config.toml
norm = "layernorm"
positions = "learned"
attn_scale = 0.0884
parallel_block = false
init_std_o = 0.0
init_std_down = 0.0
dataset = "wikipedia_en"
Each number is 200 + 30 x the weight over its row's rms, rounded and kept within 0 to 999. Layers, rows and columns count from 0. The size before them is the row's rms in percent of the matrix's.

# layer 10 MLP up, 1920x384, rms 0.136, rows 1601-1637, columns 288-383
099,207,203,248,183,226,250,168,188,200,192,205,203,219,151,167,195,233,169,232,186,211,248,197,218,189,172,207,189,199,218,253,176,235,230,201,255,174,173,202,194,181,178,167,218,239,193,166,228,216,146,236,176,114,185,166,200,215,180,165,132,222,185,177,237,175,203,199,310,170,188,204,176,173,172,234,206,177,197,167,200,219,221,217,195,156,192,191,219,183,192,214,133,125,223,179,249
092,221,123,199,183,205,269,187,171,214,212,222,188,158,242,227,243,211,169,231,204,228,230,248,228,213,214,192,190,187,214,187,144,183,178,145,227,246,222,233,207,209,162,182,211,198,183,183,222,196,246,176,168,200,191,225,185,179,245,212,215,256,246,230,196,168,178,222,166,214,187,216,174,162,192,188,163,218,261,184,189,168,201,156,276,149,209,186,199,155,159,236,154,219,187,213,220
097,225,200,167,160,236,203,135,214,212,169,191,218,178,238,214,150,197,231,187,219,201,200,217,165,187,179,219,164,204,250,181,144,202,192,167,194,213,150,183,269,167,177,195,204,223,200,188,165,226,234,229,193,172,220,193,160,218,164,209,219,213,210,172,194,128,181,210,200,233,176,114,191,207,258,268,233,220,141,224,168,165,236,218,259,203,219,245,180,201,192,251,175,160,202,207,258
097,162,168,151,200,224,198,129,187,143,224,207,245,168,144,167,226,196,217,181,173,275,198,199,234,260,206,166,204,204,184,187,205,176,172,167,249,198,203,224,192,158,252,178,212,243,154,220,224,146,262,218,197,201,189,245,259,214,180,176,210,195,224,224,181,153,203,230,185,201,161,204,178,208,213,167,163,180,232,198,190,205,221,208,207,217,223,251,228,185,158,163,218,231,195,182,253
098,219,183,200,174,196,206,167,237,195,158,206,213,213,186,179,230,181,230,155,104,209,237,187,166,184,186,230,180,199,213,181,229,222,239,210,214,218,178,177,181,174,179,170,201,203,219,207,154,217,174,201,220,138,180,189,190,223,231,123,187,134,240,235,223,206,228,190,179,188,140,153,238,175,195,243,207,144,154,192,201,259,182,248,146,204,199,213,174,209,210,217,180,202,194,184,199
102,232,171,153,165,254,169,206,236,176,196,189,175,155,200,253,155,231,263,299,233,163,255,226,239,224,214,175,156,193,203,238,143,198,248,272,202,183,247,158,187,183,192,226,171,221,190,171,210,246,214,209,245,209,230,241,159,271,205,160,204,158,163,236,179,198,188,184,193,232,216,204,155,205,215,191,226,208,201,204,220,254,235,176,174,187,208,222,148,192,238,157,197,210,196,186,188
103,211,144,176,249,273,166,251,163,182,181,244,217,213,182,155,189,176,186,169,147,179,165,226,206,190,177,208,238,242,170,221,216,151,229,208,173,179,249,181,186,195,196,153,190,241,180,196,141,161,300,162,243,199,246,186,218,219,186,196,209,211,232,201,218,217,179,208,159,187,181,262,198,161,186,160,163,263,251,193,163,209,167,222,194,221,196,228,187,225,235,185,245,249,165,186,199
103,231,193,177,180,206,207,211,162,229,242,267,228,224,241,209,227,184,223,178,248,176,177,219,217,205,215,196,200,153,184,188,195,221,246,181,148,142,195,195,189,226,204,184,221,178,199,203,240,241,225,227,214,167,196,149,162,208,197,242,180,167,213,186,177,216,204,252,221,183,188,240,151,160,183,130,167,241,200,134,170,173,223,178,201,250,178,277,174,233,211,231,197,150,200,223,211
106,143,253,266,229,242,217,188,224,242,157,194,258,218,223,215,184,127,212,186,230,194,229,199,192,194,204,168,187,201,197,227,170,197,182,232,205,147,156,171,200,185,165,217,175,205,201,148,233,188,136,174,220,198,213,208,191,174,212,258,213,222,222,165,187,198,170,194,243,175,167,197,226,227,147,205,157,206,219,196,226,227,246,167,246,188,238,183,197,175,268,157,206,223,185,147,265
099,221,183,146,182,247,190,120,210,238,202,218,232,204,221,226,188,205,197,216,174,201,189,239,211,182,230,223,160,200,202,194,162,145,249,176,218,224,138,194,165,255,231,221,186,203,215,228,214,185,197,198,189,211,107,224,218,170,175,208,285,212,213,221,197,211,211,163,206,212,215,147,202,158,194,216,186,137,213,200,207,231,210,196,151,214,144,183,201,196,198,186,253,214,211,191,229
106,171,187,249,178,219,204,221,196,217,210,231,179,170,172,208,203,193,178,171,184,157,181,147,208,189,165,201,222,104,222,187,244,184,225,255,206,181,168,223,184,226,177,220,154,174,207,225,188,203,173,240,158,219,176,263,223,185,231,209,150,179,177,154,249,214,209,219,249,198,182,199,212,206,217,114,213,166,254,195,231,157,224,195,175,164,226,251,234,227,212,256,177,162,241,242,265
096,260,190,200,188,179,221,168,209,206,211,164,162,217,194,180,219,137,217,218,211,210,208,222,199,174,234,232,177,206,174,225,232,238,225,232,224,202,157,215,205,223,181,141,189,185,153,217,233,226,160,213,154,179,235,142,258,212,234,218,170,194,221,151,237,211,236,224,212,184,212,104,217,222,152,227,205,160,170,221,246,205,180,214,168,165,198,167,221,204,169,229,186,169,198,214,150
094,153,193,234,202,252,183,234,226,209,156,195,211,170,132,198,231,182,204,245,177,217,178,185,269,216,204,206,199,188,200,247,195,278,191,231,157,219,187,215,184,193,217,257,230,170,178,224,196,225,215,183,184,198,172,227,200,216,204,153,266,199,218,165,202,169,216,210,231,198,204,204,197,232,229,208,139,188,195,143,236,227,198,226,144,177,162,228,204,183,231,225,194,205,220,197,183
099,229,205,215,204,200,231,189,192,198,192,168,173,249,234,145,308,237,258,210,211,174,177,209,232,173,182,159,222,249,173,220,197,153,191,208,190,205,194,178,223,239,231,225,249,181,193,181,175,196,230,188,185,209,221,213,205,136,183,244,185,146,161,204,171,201,199,230,224,185,224,174,206,157,201,163,149,167,204,202,168,216,229,222,189,163,258,180,190,197,168,164,233,207,169,246,145
101,186,243,202,233,276,163,221,163,179,197,216,196,243,247,171,179,204,201,178,221,202,193,179,197,184,197,166,262,219,189,186,189,228,218,222,167,174,203,201,210,163,249,173,198,204,167,234,173,249,193,186,174,133,231,183,168,207,240,174,146,151,174,192,244,188,178,195,168,161,175,197,228,243,228,173,227,190,212,175,168,191,157,210,169,193,208,179,171,224,187,235,168,254,213,155,179
095,212,224,200,203,194,128,248,223,203,168,180,232,149,230,166,164,178,183,246,207,189,199,236,258,194,167,201,235,182,168,215,220,231,248,204,247,203,154,279,179,208,207,202,205,188,179,181,194,186,145,176,196,161,221,229,235,179,207,271,117,164,225,170,190,190,219,224,203,237,179,161,201,223,179,158,203,197,226,223,189,224,192,238,211,168,233,213,179,201,225,233,209,159,218,245,179
098,209,192,166,189,225,182,225,212,173,188,215,237,250,218,207,249,184,202,186,181,202,214,203,265,263,177,195,203,161,208,179,158,164,237,207,183,159,203,175,204,195,204,180,212,172,209,125,191,222,137,173,215,209,169,223,162,173,234,198,202,253,208,172,245,195,144,215,236,246,199,131,196,201,204,224,237,175,215,170,155,226,232,205,199,204,195,180,185,190,216,224,226,166,235,148,193
103,217,249,162,209,230,192,173,164,204,228,203,212,155,187,172,186,193,242,180,257,217,185,201,173,218,194,160,248,171,218,165,140,200,202,246,200,222,206,172,179,176,217,163,141,159,156,180,235,169,173,144,179,175,128,191,211,247,256,211,206,227,214,229,166,215,204,167,201,205,185,195,260,209,178,178,169,211,189,186,176,171,173,184,179,172,186,212,221,176,198,199,163,249,207,244,216
100,231,196,192,155,206,184,217,189,204,231,258,207,196,273,264,149,165,156,236,214,200,234,194,232,231,201,174,195,192,177,123,233,165,194,182,275,216,206,218,170,173,198,239,160,166,210,176,173,140,218,184,193,190,160,184,190,191,262,251,149,191,162,258,157,217,241,173,261,239,174,201,168,198,213,241,213,206,226,155,183,228,174,253,197,190,239,222,181,182,228,199,198,179,161,198,181
097,217,172,213,152,199,176,231,218,236,229,149,248,249,202,172,223,215,216,215,216,269,199,230,205,172,251,194,231,221,143,201,174,134,194,196,185,165,161,157,217,206,231,183,182,179,201,205,207,194,248,250,199,200,196,205,141,169,237,202,246,176,221,239,173,190,203,203,200,199,160,208,263,203,214,163,202,192,140,220,200,153,207,170,220,221,227,207,176,175,187,134,165,198,182,206,230
103,184,182,187,215,244,205,151,235,265,193,153,177,212,216,145,176,219,192,239,159,213,224,210,194,198,222,182,223,209,237,172,200,213,185,249,202,161,218,202,181,200,212,209,159,232,221,201,210,236,236,255,185,211,207,174,247,223,197,235,197,232,164,152,203,197,173,212,176,182,223,206,213,186,103,223,251,141,239,203,202,190,191,248,176,203,199,192,253,212,234,210,233,116,224,161,223
099,205,242,205,178,194,192,167,188,200,184,265,226,200,203,230,208,203,179,204,215,232,229,197,197,206,240,180,232,208,203,253,184,178,174,227,177,212,212,185,181,212,142,148,157,179,238,168,174,209,242,164,181,206,146,223,208,226,155,228,199,216,228,225,230,215,179,250,155,144,143,176,208,168,185,179,189,230,252,201,225,219,167,221,227,191,221,217,152,217,250,204,235,223,214,203,257
096,265,203,218,172,186,180,166,228,152,215,189,239,190,192,248,179,183,240,244,178,205,228,223,239,220,197,126,196,234,279,253,214,186,270,163,193,252,189,203,236,172,213,167,215,211,260,171,211,157,222,150,269,222,167,228,200,228,238,234,249,246,261,219,235,195,224,201,201,243,215,193,180,183,172,240,210,200,212,226,234,172,190,209,182,188,193,193,209,178,186,201,178,174,131,169,247
105,208,166,204,231,174,168,217,229,246,161,201,238,124,177,162,152,216,220,178,202,235,191,236,152,226,174,189,206,225,212,171,252,174,149,228,136,190,181,246,206,136,202,165,208,180,186,222,135,256,171,177,256,142,169,189,196,239,214,208,143,231,174,195,234,174,211,202,225,194,202,156,204,195,200,159,219,193,216,214,171,222,200,168,176,152,150,200,193,142,141,215,181,220,225,188,234
098,232,195,181,251,224,192,273,209,241,232,152,247,215,219,186,221,200,178,133,235,217,195,200,241,160,221,243,160,245,255,222,259,216,246,186,143,180,240,193,216,227,238,180,193,254,199,206,192,206,154,211,230,206,184,133,193,177,203,176,188,184,221,229,239,143,233,234,215,182,185,229,200,248,146,187,169,215,138,171,185,236,183,229,218,216,182,181,223,191,199,194,248,175,211,240,196
100,200,233,189,232,161,158,218,172,204,198,179,170,184,212,238,165,218,185,210,196,228,100,226,193,183,191,206,204,188,179,200,219,191,228,231,198,185,222,266,218,183,193,193,213,220,197,214,172,175,128,199,221,155,141,172,206,226,180,228,199,164,153,145,230,238,220,212,144,233,173,213,182,171,207,203,225,170,187,158,189,164,190,215,208,190,221,183,187,236,177,242,194,183,181,128,257
102,218,219,216,182,209,176,197,254,197,239,219,182,215,201,227,184,175,162,241,204,219,198,219,229,199,204,188,198,160,233,253,248,201,165,213,205,165,232,222,186,261,225,203,181,246,168,164,217,206,206,139,179,202,221,168,157,178,159,191,161,176,206,220,224,225,181,217,158,170,160,182,212,199,205,180,192,212,254,192,183,212,175,245,217,187,173,208,190,209,219,191,187,193,225,187,171
104,214,209,144,143,208,198,210,188,194,172,225,216,202,181,246,187,172,154,214,233,212,184,162,203,222,189,134,219,188,232,183,168,177,226,222,194,180,234,215,200,190,191,228,200,192,261,175,202,206,191,236,153,200,183,151,161,176,205,162,161,264,185,178,176,241,177,183,188,260,173,224,171,176,192,214,194,206,151,219,193,220,173,227,197,172,200,218,193,161,175,222,219,186,229,209,252
095,186,239,230,243,213,191,211,166,184,221,211,236,188,164,193,207,151,240,203,120,185,193,247,173,188,271,186,193,193,186,217,180,222,194,212,168,229,191,260,214,185,204,157,253,203,197,201,224,169,149,196,265,149,179,160,208,224,210,216,246,178,240,252,190,176,235,226,179,197,179,188,207,157,169,199,180,224,154,230,251,259,186,195,217,183,218,201,219,192,252,240,257,210,224,182,179
105,206,232,195,280,246,167,160,275,239,186,211,167,226,211,172,211,217,149,211,154,202,163,153,162,197,208,195,226,215,151,200,161,179,159,193,138,202,196,235,177,263,165,177,167,203,263,235,212,197,182,182,203,196,235,182,179,148,178,166,212,186,192,209,254,187,219,246,175,139,230,217,230,173,225,185,232,207,205,159,197,180,249,273,176,229,214,263,192,235,192,152,216,185,179,228,208
097,223,204,206,207,207,198,131,261,193,186,197,222,259,205,246,227,217,210,218,171,236,159,181,234,197,189,230,233,191,202,201,223,251,205,240,196,172,239,229,197,224,217,236,174,162,199,178,205,199,161,236,225,212,202,226,214,171,202,164,186,208,173,188,191,218,224,205,212,212,185,206,235,210,209,260,187,194,178,242,207,163,224,158,189,187,249,171,174,187,174,199,195,194,280,142,226
101,198,225,200,201,247,231,202,163,168,211,195,147,198,203,195,211,166,221,185,213,202,205,215,214,213,146,160,200,162,207,197,197,253,212,236,186,262,196,205,180,233,220,200,171,174,203,188,231,198,191,211,189,162,152,215,197,231,175,177,229,220,242,209,238,149,156,196,236,168,197,155,272,216,201,234,215,146,217,230,197,193,171,187,233,242,180,199,196,198,144,151,184,233,211,219,234
111,162,182,203,117,207,222,213,187,182,224,180,195,190,201,207,200,194,195,227,203,152,193,188,243,222,191,210,204,184,202,225,185,226,152,220,221,171,232,203,151,210,174,197,153,187,196,185,238,220,193,193,227,266,225,179,187,170,194,202,156,171,182,156,166,240,213,216,208,268,221,212,204,211,229,205,193,208,184,226,173,198,210,208,203,176,198,186,196,143,180,204,198,235,221,192,186
100,210,197,131,219,226,217,162,199,173,195,178,233,114,173,179,200,161,194,211,205,216,171,165,193,242,188,241,193,217,249,197,222,194,184,259,169,134,178,188,178,172,191,177,213,202,202,206,204,199,129,176,197,186,209,142,214,159,232,236,227,202,162,197,206,196,225,193,253,171,221,257,194,228,159,176,203,233,188,193,218,215,202,196,168,232,191,233,216,220,204,216,153,207,214,221,206
093,166,216,180,137,181,228,193,179,183,228,231,165,186,239,212,209,207,196,245,209,197,153,202,219,200,207,219,203,249,182,188,258,189,190,205,126,211,169,213,166,216,219,209,157,142,202,193,185,187,218,190,179,159,155,192,206,190,189,201,252,218,204,198,206,205,223,157,164,213,186,255,170,202,205,225,196,249,252,159,199,205,169,192,200,223,176,201,195,166,160,231,194,191,187,205,150
098,188,238,218,193,209,233,195,215,253,183,221,148,171,173,246,221,201,164,173,252,142,158,190,202,224,224,204,258,154,135,236,192,242,197,170,154,204,186,215,198,238,220,235,221,215,219,193,230,163,218,212,165,237,169,200,184,243,254,230,180,239,225,196,162,181,195,175,206,188,188,198,163,182,208,185,174,202,161,160,201,227,223,176,222,206,218,185,174,233,231,202,182,183,237,221,163
103,203,234,160,197,195,226,214,182,166,215,230,207,195,189,191,193,209,170,194,204,180,211,214,173,200,177,173,245,194,254,182,232,188,195,217,174,135,230,252,193,213,201,257,169,169,199,201,161,184,184,206,167,139,224,187,216,157,193,167,191,215,204,207,190,163,166,249,161,182,213,208,194,172,154,148,212,216,211,194,193,195,156,168,224,169,166,206,208,193,174,165,149,181,210,252,194
# layer 10 MLP down (transposed), 1920x384, rms 0.0641, rows 1601-1636, columns 288-383
104,203,181,243,209,139,198,271,187,216,208,235,169,260,227,188,238,231,198,177,192,176,201,200,206,184,207,230,160,197,202,256,191,186,179,185,171,219,282,202,184,238,169,226,214,208,196,209,190,223,236,207,187,258,193,222,244,223,180,201,166,150,190,182,181,183,229,196,215,191,220,230,201,216,186,199,218,174,183,222,206,256,213,196,146,171,251,267,217,109,167,213,203,186,276,279,211
090,207,196,178,198,196,172,188,211,203,131,153,194,195,162,167,180,186,187,206,252,217,205,183,181,196,189,227,267,247,259,193,141,179,231,195,207,184,162,262,169,172,208,222,221,230,225,221,167,193,163,186,194,216,259,143,202,182,178,163,203,185,171,188,197,223,220,188,178,176,196,195,239,240,215,241,211,184,162,214,199,189,202,176,145,204,169,187,223,206,254,231,201,130,199,196,162
095,129,154,230,244,236,147,195,165,297,163,202,237,247,182,241,201,203,194,242,224,225,203,150,215,224,234,216,250,174,156,182,217,222,213,191,147,190,209,208,212,174,233,193,240,163,227,190,230,185,173,192,254,246,188,177,249,157,250,224,248,222,218,159,244,224,230,162,190,156,186,217,220,234,156,171,202,191,213,228,215,240,181,205,220,204,201,192,276,219,207,224,246,210,184,188,174
099,161,205,206,170,194,201,225,219,214,223,230,194,233,172,215,202,188,207,217,214,199,186,165,239,127,173,166,206,170,212,201,207,191,203,175,209,230,173,221,201,235,192,234,218,183,205,239,203,188,157,193,226,186,236,186,184,160,193,192,203,231,206,217,211,226,194,158,159,266,168,214,261,201,220,158,163,178,211,208,170,209,250,111,200,171,202,190,166,249,157,234,155,245,213,202,188
092,180,207,227,136,228,149,222,225,246,209,212,181,254,165,230,171,183,167,251,295,221,176,241,242,210,271,221,230,180,210,205,191,230,232,209,216,177,225,219,229,198,203,169,221,177,164,144,217,210,179,231,252,181,190,151,213,212,183,274,167,144,172,231,235,158,148,243,221,224,170,189,176,186,166,213,230,210,196,158,154,218,176,168,207,202,257,209,217,219,225,184,164,199,201,230,218
105,218,250,236,160,160,170,187,238,218,190,173,205,191,189,213,197,190,191,160,233,205,245,150,213,193,186,200,233,167,180,254,229,187,175,164,154,192,221,169,194,172,194,172,249,236,208,198,183,255,191,174,233,193,209,236,138,222,197,178,204,187,185,212,222,204,145,209,186,205,237,153,172,190,219,205,249,274,181,181,180,218,205,226,195,191,222,191,195,275,226,221,155,177,219,240,259
110,162,174,244,195,204,244,175,152,180,225,229,218,206,163,199,184,208,197,190,200,197,229,145,159,214,130,205,183,188,153,156,218,177,220,147,179,199,169,174,134,196,229,175,203,195,173,190,200,157,284,187,197,186,163,162,159,164,177,186,213,143,201,186,180,166,202,222,188,157,207,224,218,162,167,187,169,293,219,195,157,208,169,184,236,233,207,181,146,238,187,187,200,244,183,188,161
104,173,260,209,211,175,149,209,207,203,181,211,187,214,182,182,190,155,200,225,235,192,214,189,219,197,203,226,202,187,197,181,150,197,195,172,190,209,179,221,205,159,199,166,179,160,264,191,171,214,242,209,165,255,189,257,191,214,208,182,217,231,220,191,219,199,236,246,178,186,234,212,196,225,213,172,196,220,232,179,188,199,216,235,226,228,216,185,194,208,198,155,204,234,203,281,207
108,170,203,236,177,167,217,231,218,197,146,184,229,164,142,208,223,187,207,175,158,141,246,182,189,185,178,257,220,184,226,193,192,223,178,241,170,206,217,191,191,162,153,245,170,223,182,276,181,183,190,251,228,205,220,146,203,242,247,209,226,166,191,203,182,213,199,225,217,177,243,172,209,247,185,225,145,186,243,191,202,202,184,190,231,163,220,111,165,178,208,250,226,146,181,139,222
116,190,248,225,147,179,205,192,192,209,192,229,207,203,191,221,148,175,208,246,233,204,176,225,222,223,205,178,199,160,191,222,185,196,201,175,206,198,149,227,221,238,236,159,201,188,221,242,203,148,218,182,205,169,219,181,204,210,177,224,193,183,181,203,203,204,215,135,278,180,183,221,201,214,179,213,245,204,193,245,142,221,243,169,209,232,213,138,218,209,226,223,197,185,202,232,246
110,162,211,228,229,180,178,196,209,141,217,163,220,213,173,172,218,215,217,165,193,212,239,185,229,214,184,165,166,228,172,231,157,194,171,221,144,173,215,155,181,286,173,245,199,142,164,148,190,186,203,205,200,167,186,156,161,135,242,236,217,241,254,163,200,193,202,118,173,249,164,195,174,141,198,155,203,237,199,140,240,211,196,185,257,215,192,245,150,221,182,236,164,220,223,154,205
098,189,182,154,181,211,197,162,183,147,197,174,220,193,159,236,254,219,210,241,191,187,203,147,177,216,220,251,247,287,215,208,280,145,212,196,208,223,246,178,188,153,189,208,219,198,253,203,241,197,176,148,175,209,175,214,239,266,187,203,202,188,185,255,179,197,160,205,192,140,221,196,240,185,176,198,212,200,227,174,167,128,217,214,209,122,205,246,208,196,189,210,204,213,209,214,169
096,202,174,149,210,222,222,182,229,236,175,191,208,209,190,211,177,185,212,183,240,159,226,162,151,232,207,224,196,182,198,232,203,184,203,194,211,252,201,188,222,182,163,195,140,187,206,232,190,209,257,220,213,219,163,191,194,195,170,229,214,243,203,177,149,233,196,201,179,231,180,194,214,175,193,212,210,205,154,211,193,205,199,189,204,195,218,175,209,184,245,173,209,191,247,139,198
098,173,214,184,239,207,147,189,223,198,209,179,160,241,204,215,180,196,162,238,209,196,221,229,167,232,242,235,168,252,201,186,232,229,179,198,158,192,216,155,249,179,204,168,223,216,214,233,172,242,226,205,226,189,212,133,141,171,204,200,272,227,203,226,219,184,210,194,235,195,185,186,179,250,197,211,201,188,205,183,243,182,151,196,255,244,256,200,195,164,203,200,185,222,225,216,214
100,212,215,193,213,215,215,197,190,200,175,195,181,170,195,187,215,207,134,224,178,217,168,228,193,260,158,196,215,242,242,136,210,209,206,145,133,242,172,197,203,162,229,123,201,197,184,215,186,240,229,195,199,196,220,183,189,210,219,212,166,208,192,145,192,191,165,186,238,185,206,232,209,206,211,191,214,222,196,182,231,251,175,231,182,152,187,244,243,198,210,134,218,204,179,175,163
096,148,194,161,223,152,189,195,237,181,210,227,212,170,205,217,227,225,195,173,134,231,191,170,140,201,247,255,159,245,260,181,204,241,219,133,177,210,165,205,210,207,221,207,219,245,163,195,200,199,181,227,229,192,196,173,170,184,184,154,235,215,178,145,217,209,259,171,213,176,199,237,191,207,233,206,173,167,194,229,269,187,234,223,143,193,214,185,170,232,205,144,150,227,177,215,209
105,215,227,214,210,197,202,200,211,206,166,172,214,173,219,196,186,154,203,203,172,197,215,141,203,167,173,205,204,152,200,227,180,250,161,179,147,231,166,238,205,180,179,199,231,171,186,154,200,178,167,205,161,224,237,215,197,243,169,194,245,225,245,157,217,243,189,150,162,206,145,215,213,180,185,194,228,276,204,179,211,250,178,124,162,187,229,176,175,172,173,237,234,241,203,173,158
100,212,195,163,209,241,243,119,182,255,248,149,217,180,262,209,231,222,218,166,235,175,182,212,164,268,193,215,196,193,192,150,209,147,221,149,186,147,221,201,243,214,153,178,230,180,126,180,189,191,193,191,156,233,262,186,169,237,190,181,220,245,147,226,147,208,184,185,222,185,210,217,195,174,177,242,224,230,183,197,215,241,241,224,183,190,193,163,108,179,241,179,179,238,197,174,226
094,180,247,209,215,218,221,185,203,252,138,177,88,261,197,164,220,227,172,183,175,215,214,204,210,181,227,189,201,198,220,192,231,175,245,192,165,228,205,214,249,252,149,210,214,221,172,259,148,214,194,171,185,204,211,200,173,253,193,174,221,221,178,199,215,181,188,238,154,173,192,242,220,203,190,198,194,191,189,146,184,245,232,196,220,177,210,203,190,202,169,208,195,213,211,230,181
098,191,247,189,167,174,246,180,188,180,198,192,194,181,177,207,218,226,182,172,203,160,259,175,196,241,166,202,197,214,167,245,225,190,231,198,198,175,193,228,183,200,198,149,226,168,171,163,273,201,158,179,161,213,227,201,224,172,228,237,194,169,189,150,189,217,199,215,123,227,222,266,200,244,201,190,247,188,258,241,197,174,223,226,207,193,165,175,225,183,209,208,170,164,193,222,178
100,216,236,201,194,179,232,167,180,197,263,215,211,271,150,189,179,245,222,152,167,210,217,165,194,263,205,186,210,204,208,173,254,206,184,175,251,160,200,234,232,164,227,209,195,179,236,220,151,212,216,205,215,180,206,147,205,163,228,234,189,211,161,248,251,164,180,188,173,223,243,194,233,229,154,207,319,191,211,171,217,173,229,216,201,210,214,193,199,189,187,199,242,183,198,216,207
091,231,182,198,199,162,170,148,176,212,147,160,144,261,220,191,172,188,184,218,181,192,258,197,130,167,217,174,207,203,188,217,206,184,157,193,212,184,148,225,205,236,206,176,233,152,218,226,271,177,201,164,204,193,223,199,231,262,196,91,250,211,185,207,212,167,231,229,237,188,187,194,254,202,222,219,232,165,167,184,214,199,233,218,214,171,178,185,194,162,219,260,174,208,242,198,165
098,120,188,156,220,197,170,170,190,178,195,175,185,208,154,191,212,180,208,168,245,192,211,205,208,211,180,230,134,199,168,130,247,259,214,142,214,148,200,173,196,156,172,198,223,134,190,240,168,227,171,170,196,225,184,226,193,190,248,208,209,196,241,186,124,176,191,215,174,221,208,191,210,186,216,206,216,199,199,221,190,237,244,227,197,232,193,202,164,202,187,222,248,207,247,215,210
099,197,184,208,166,158,206,146,231,196,161,218,219,251,225,155,149,203,177,210,210,246,190,255,192,179,159,195,197,204,199,209,213,213,198,182,194,207,216,225,206,210,203,238,194,189,163,203,309,205,239,177,186,206,264,183,200,184,126,200,242,246,216,203,159,189,163,223,197,189,232,205,171,195,179,234,193,243,240,207,207,178,200,256,183,151,278,166,207,179,202,218,230,179,228,246,201
098,199,185,180,215,234,194,180,239,208,230,194,211,193,206,183,225,180,194,199,171,171,174,180,225,225,165,221,171,199,203,216,211,211,137,181,179,223,223,212,179,200,140,156,147,188,194,188,201,224,153,171,186,200,170,194,232,225,186,263,168,221,186,192,188,158,148,241,213,167,193,190,168,204,219,171,255,220,212,219,208,189,240,240,256,196,175,176,221,188,212,172,243,209,255,165,144
105,216,235,195,174,193,215,214,250,214,173,186,197,207,156,174,248,168,182,207,251,159,205,211,225,219,180,242,194,185,229,163,188,180,192,219,162,255,198,180,239,238,188,232,179,196,176,221,154,169,159,160,207,186,171,184,232,181,201,194,215,205,132,190,240,192,186,151,190,226,205,191,166,183,223,186,231,203,179,237,196,205,237,221,187,165,264,252,166,179,219,170,188,200,170,192,238
091,178,186,261,207,237,200,208,227,252,202,204,242,161,219,183,195,216,224,182,189,221,219,196,196,207,179,258,208,175,193,251,225,185,173,192,182,245,221,265,252,209,142,238,205,241,201,180,178,203,168,213,263,229,186,177,214,195,204,179,211,98,223,195,164,199,203,216,163,194,203,215,179,254,173,239,231,207,206,223,216,202,183,201,214,201,153,264,189,223,175,181,215,229,201,201,240
103,220,173,221,168,152,210,190,217,159,220,157,229,166,198,146,184,162,184,221,152,216,232,207,191,239,186,211,175,189,230,288,214,144,150,163,172,203,204,212,202,160,225,198,187,165,186,191,206,201,154,224,203,205,205,225,225,178,180,195,234,166,186,188,205,246,247,201,227,129,184,231,237,211,193,232,190,201,215,204,224,224,189,222,138,185,139,215,182,165,168,197,244,191,229,249,194
095,177,149,211,145,187,193,199,227,189,185,172,201,185,179,238,165,167,211,211,271,130,188,168,190,160,181,159,233,185,212,176,199,242,192,242,198,262,190,189,115,179,198,212,221,273,277,233,206,274,215,193,205,195,204,246,223,186,173,260,186,207,199,164,152,206,200,194,190,225,204,195,218,181,227,191,215,180,224,180,160,178,221,240,267,232,204,196,190,177,188,205,201,179,156,229,181
109,211,198,205,178,174,238,173,223,229,191,194,216,207,190,223,241,189,217,206,241,201,158,141,165,182,177,177,182,219,161,191,171,227,208,164,153,198,180,202,239,213,239,206,163,176,223,180,190,217,241,212,216,242,177,225,202,197,207,162,204,171,215,185,222,194,216,217,218,208,190,211,238,185,200,166,185,238,260,174,194,230,260,243,190,163,152,192,202,225,203,166,170,143,258,184,198
097,160,175,179,232,182,194,124,205,223,247,143,196,186,215,152,212,232,194,224,253,209,166,211,151,184,118,161,211,209,209,171,239,169,193,207,232,259,185,246,193,170,213,216,209,198,177,182,185,192,206,231,179,197,185,200,180,186,247,224,166,214,203,232,206,245,241,152,249,165,233,257,210,203,216,206,143,168,217,220,155,162,200,193,152,240,178,214,136,215,253,190,180,232,179,189,200
099,197,164,214,198,181,147,214,310,204,216,209,177,201,184,210,165,211,207,163,245,229,221,182,189,194,215,201,242,212,234,214,190,151,206,207,189,181,222,259,256,149,227,184,172,179,146,162,135,218,147,221,181,225,183,201,192,193,208,215,209,199,248,159,219,227,261,199,203,170,211,182,207,156,189,175,227,210,197,168,180,267,188,186,245,242,174,236,198,209,167,267,194,144,217,220,249
116,206,205,198,183,218,184,144,177,248,233,237,202,266,153,236,166,213,205,257,187,241,236,219,208,166,200,180,196,232,184,173,211,160,224,190,240,218,144,267,220,179,230,225,247,163,188,247,176,132,174,213,183,199,215,237,226,188,135,185,170,214,175,183,233,220,225,174,236,182,211,185,218,156,209,255,220,184,188,252,218,210,191,188,197,194,174,155,168,168,215,146,184,182,213,205,212
098,203,146,283,155,188,208,169,153,194,178,217,188,248,157,225,191,186,183,265,172,148,187,229,185,211,242,165,186,186,180,190,163,166,176,216,238,230,202,177,171,177,226,175,217,183,178,235,295,215,215,226,175,183,226,174,108,183,160,187,201,149,209,210,150,177,226,178,190,215,154,272,206,231,199,231,236,215,180,216,246,158,180,187,183,230,178,176,187,178,191,198,240,228,188,241,156
096,209,210,222,205,183,245,221,242,214,185,192,216,259,231,163,184,204,215,192,199,190,234,196,187,206,188,152,186,146,181,164,209,168,167,230,242,203,220,200,220,218,230,179,187,269,219,238,192,223,239,157,198,236,201,250,168,202,159,196,182,207,227,169,167,171,190,173,241,181,196,195,240,176,242,210,195,146,163,233,173,224,167,223,168,166,213,215,232,200,255,207,192,215,168,231,222
097,191,183,223,229,205,160,218,149,230,208,185,169,264,203,146,176,185,276,223,164,229,148,207,187,219,190,198,204,201,173,195,171,191,223,179,183,223,189,229,197,176,180,238,216,218,182,217,222,194,216,202,187,186,210,195,217,175,196,176,222,228,229,210,254,195,209,228,211,252,196,244,240,199,220,185,220,229,183,256,146,150,243,206,225,199,165,192,188,201,153,168,187,203,162,168,172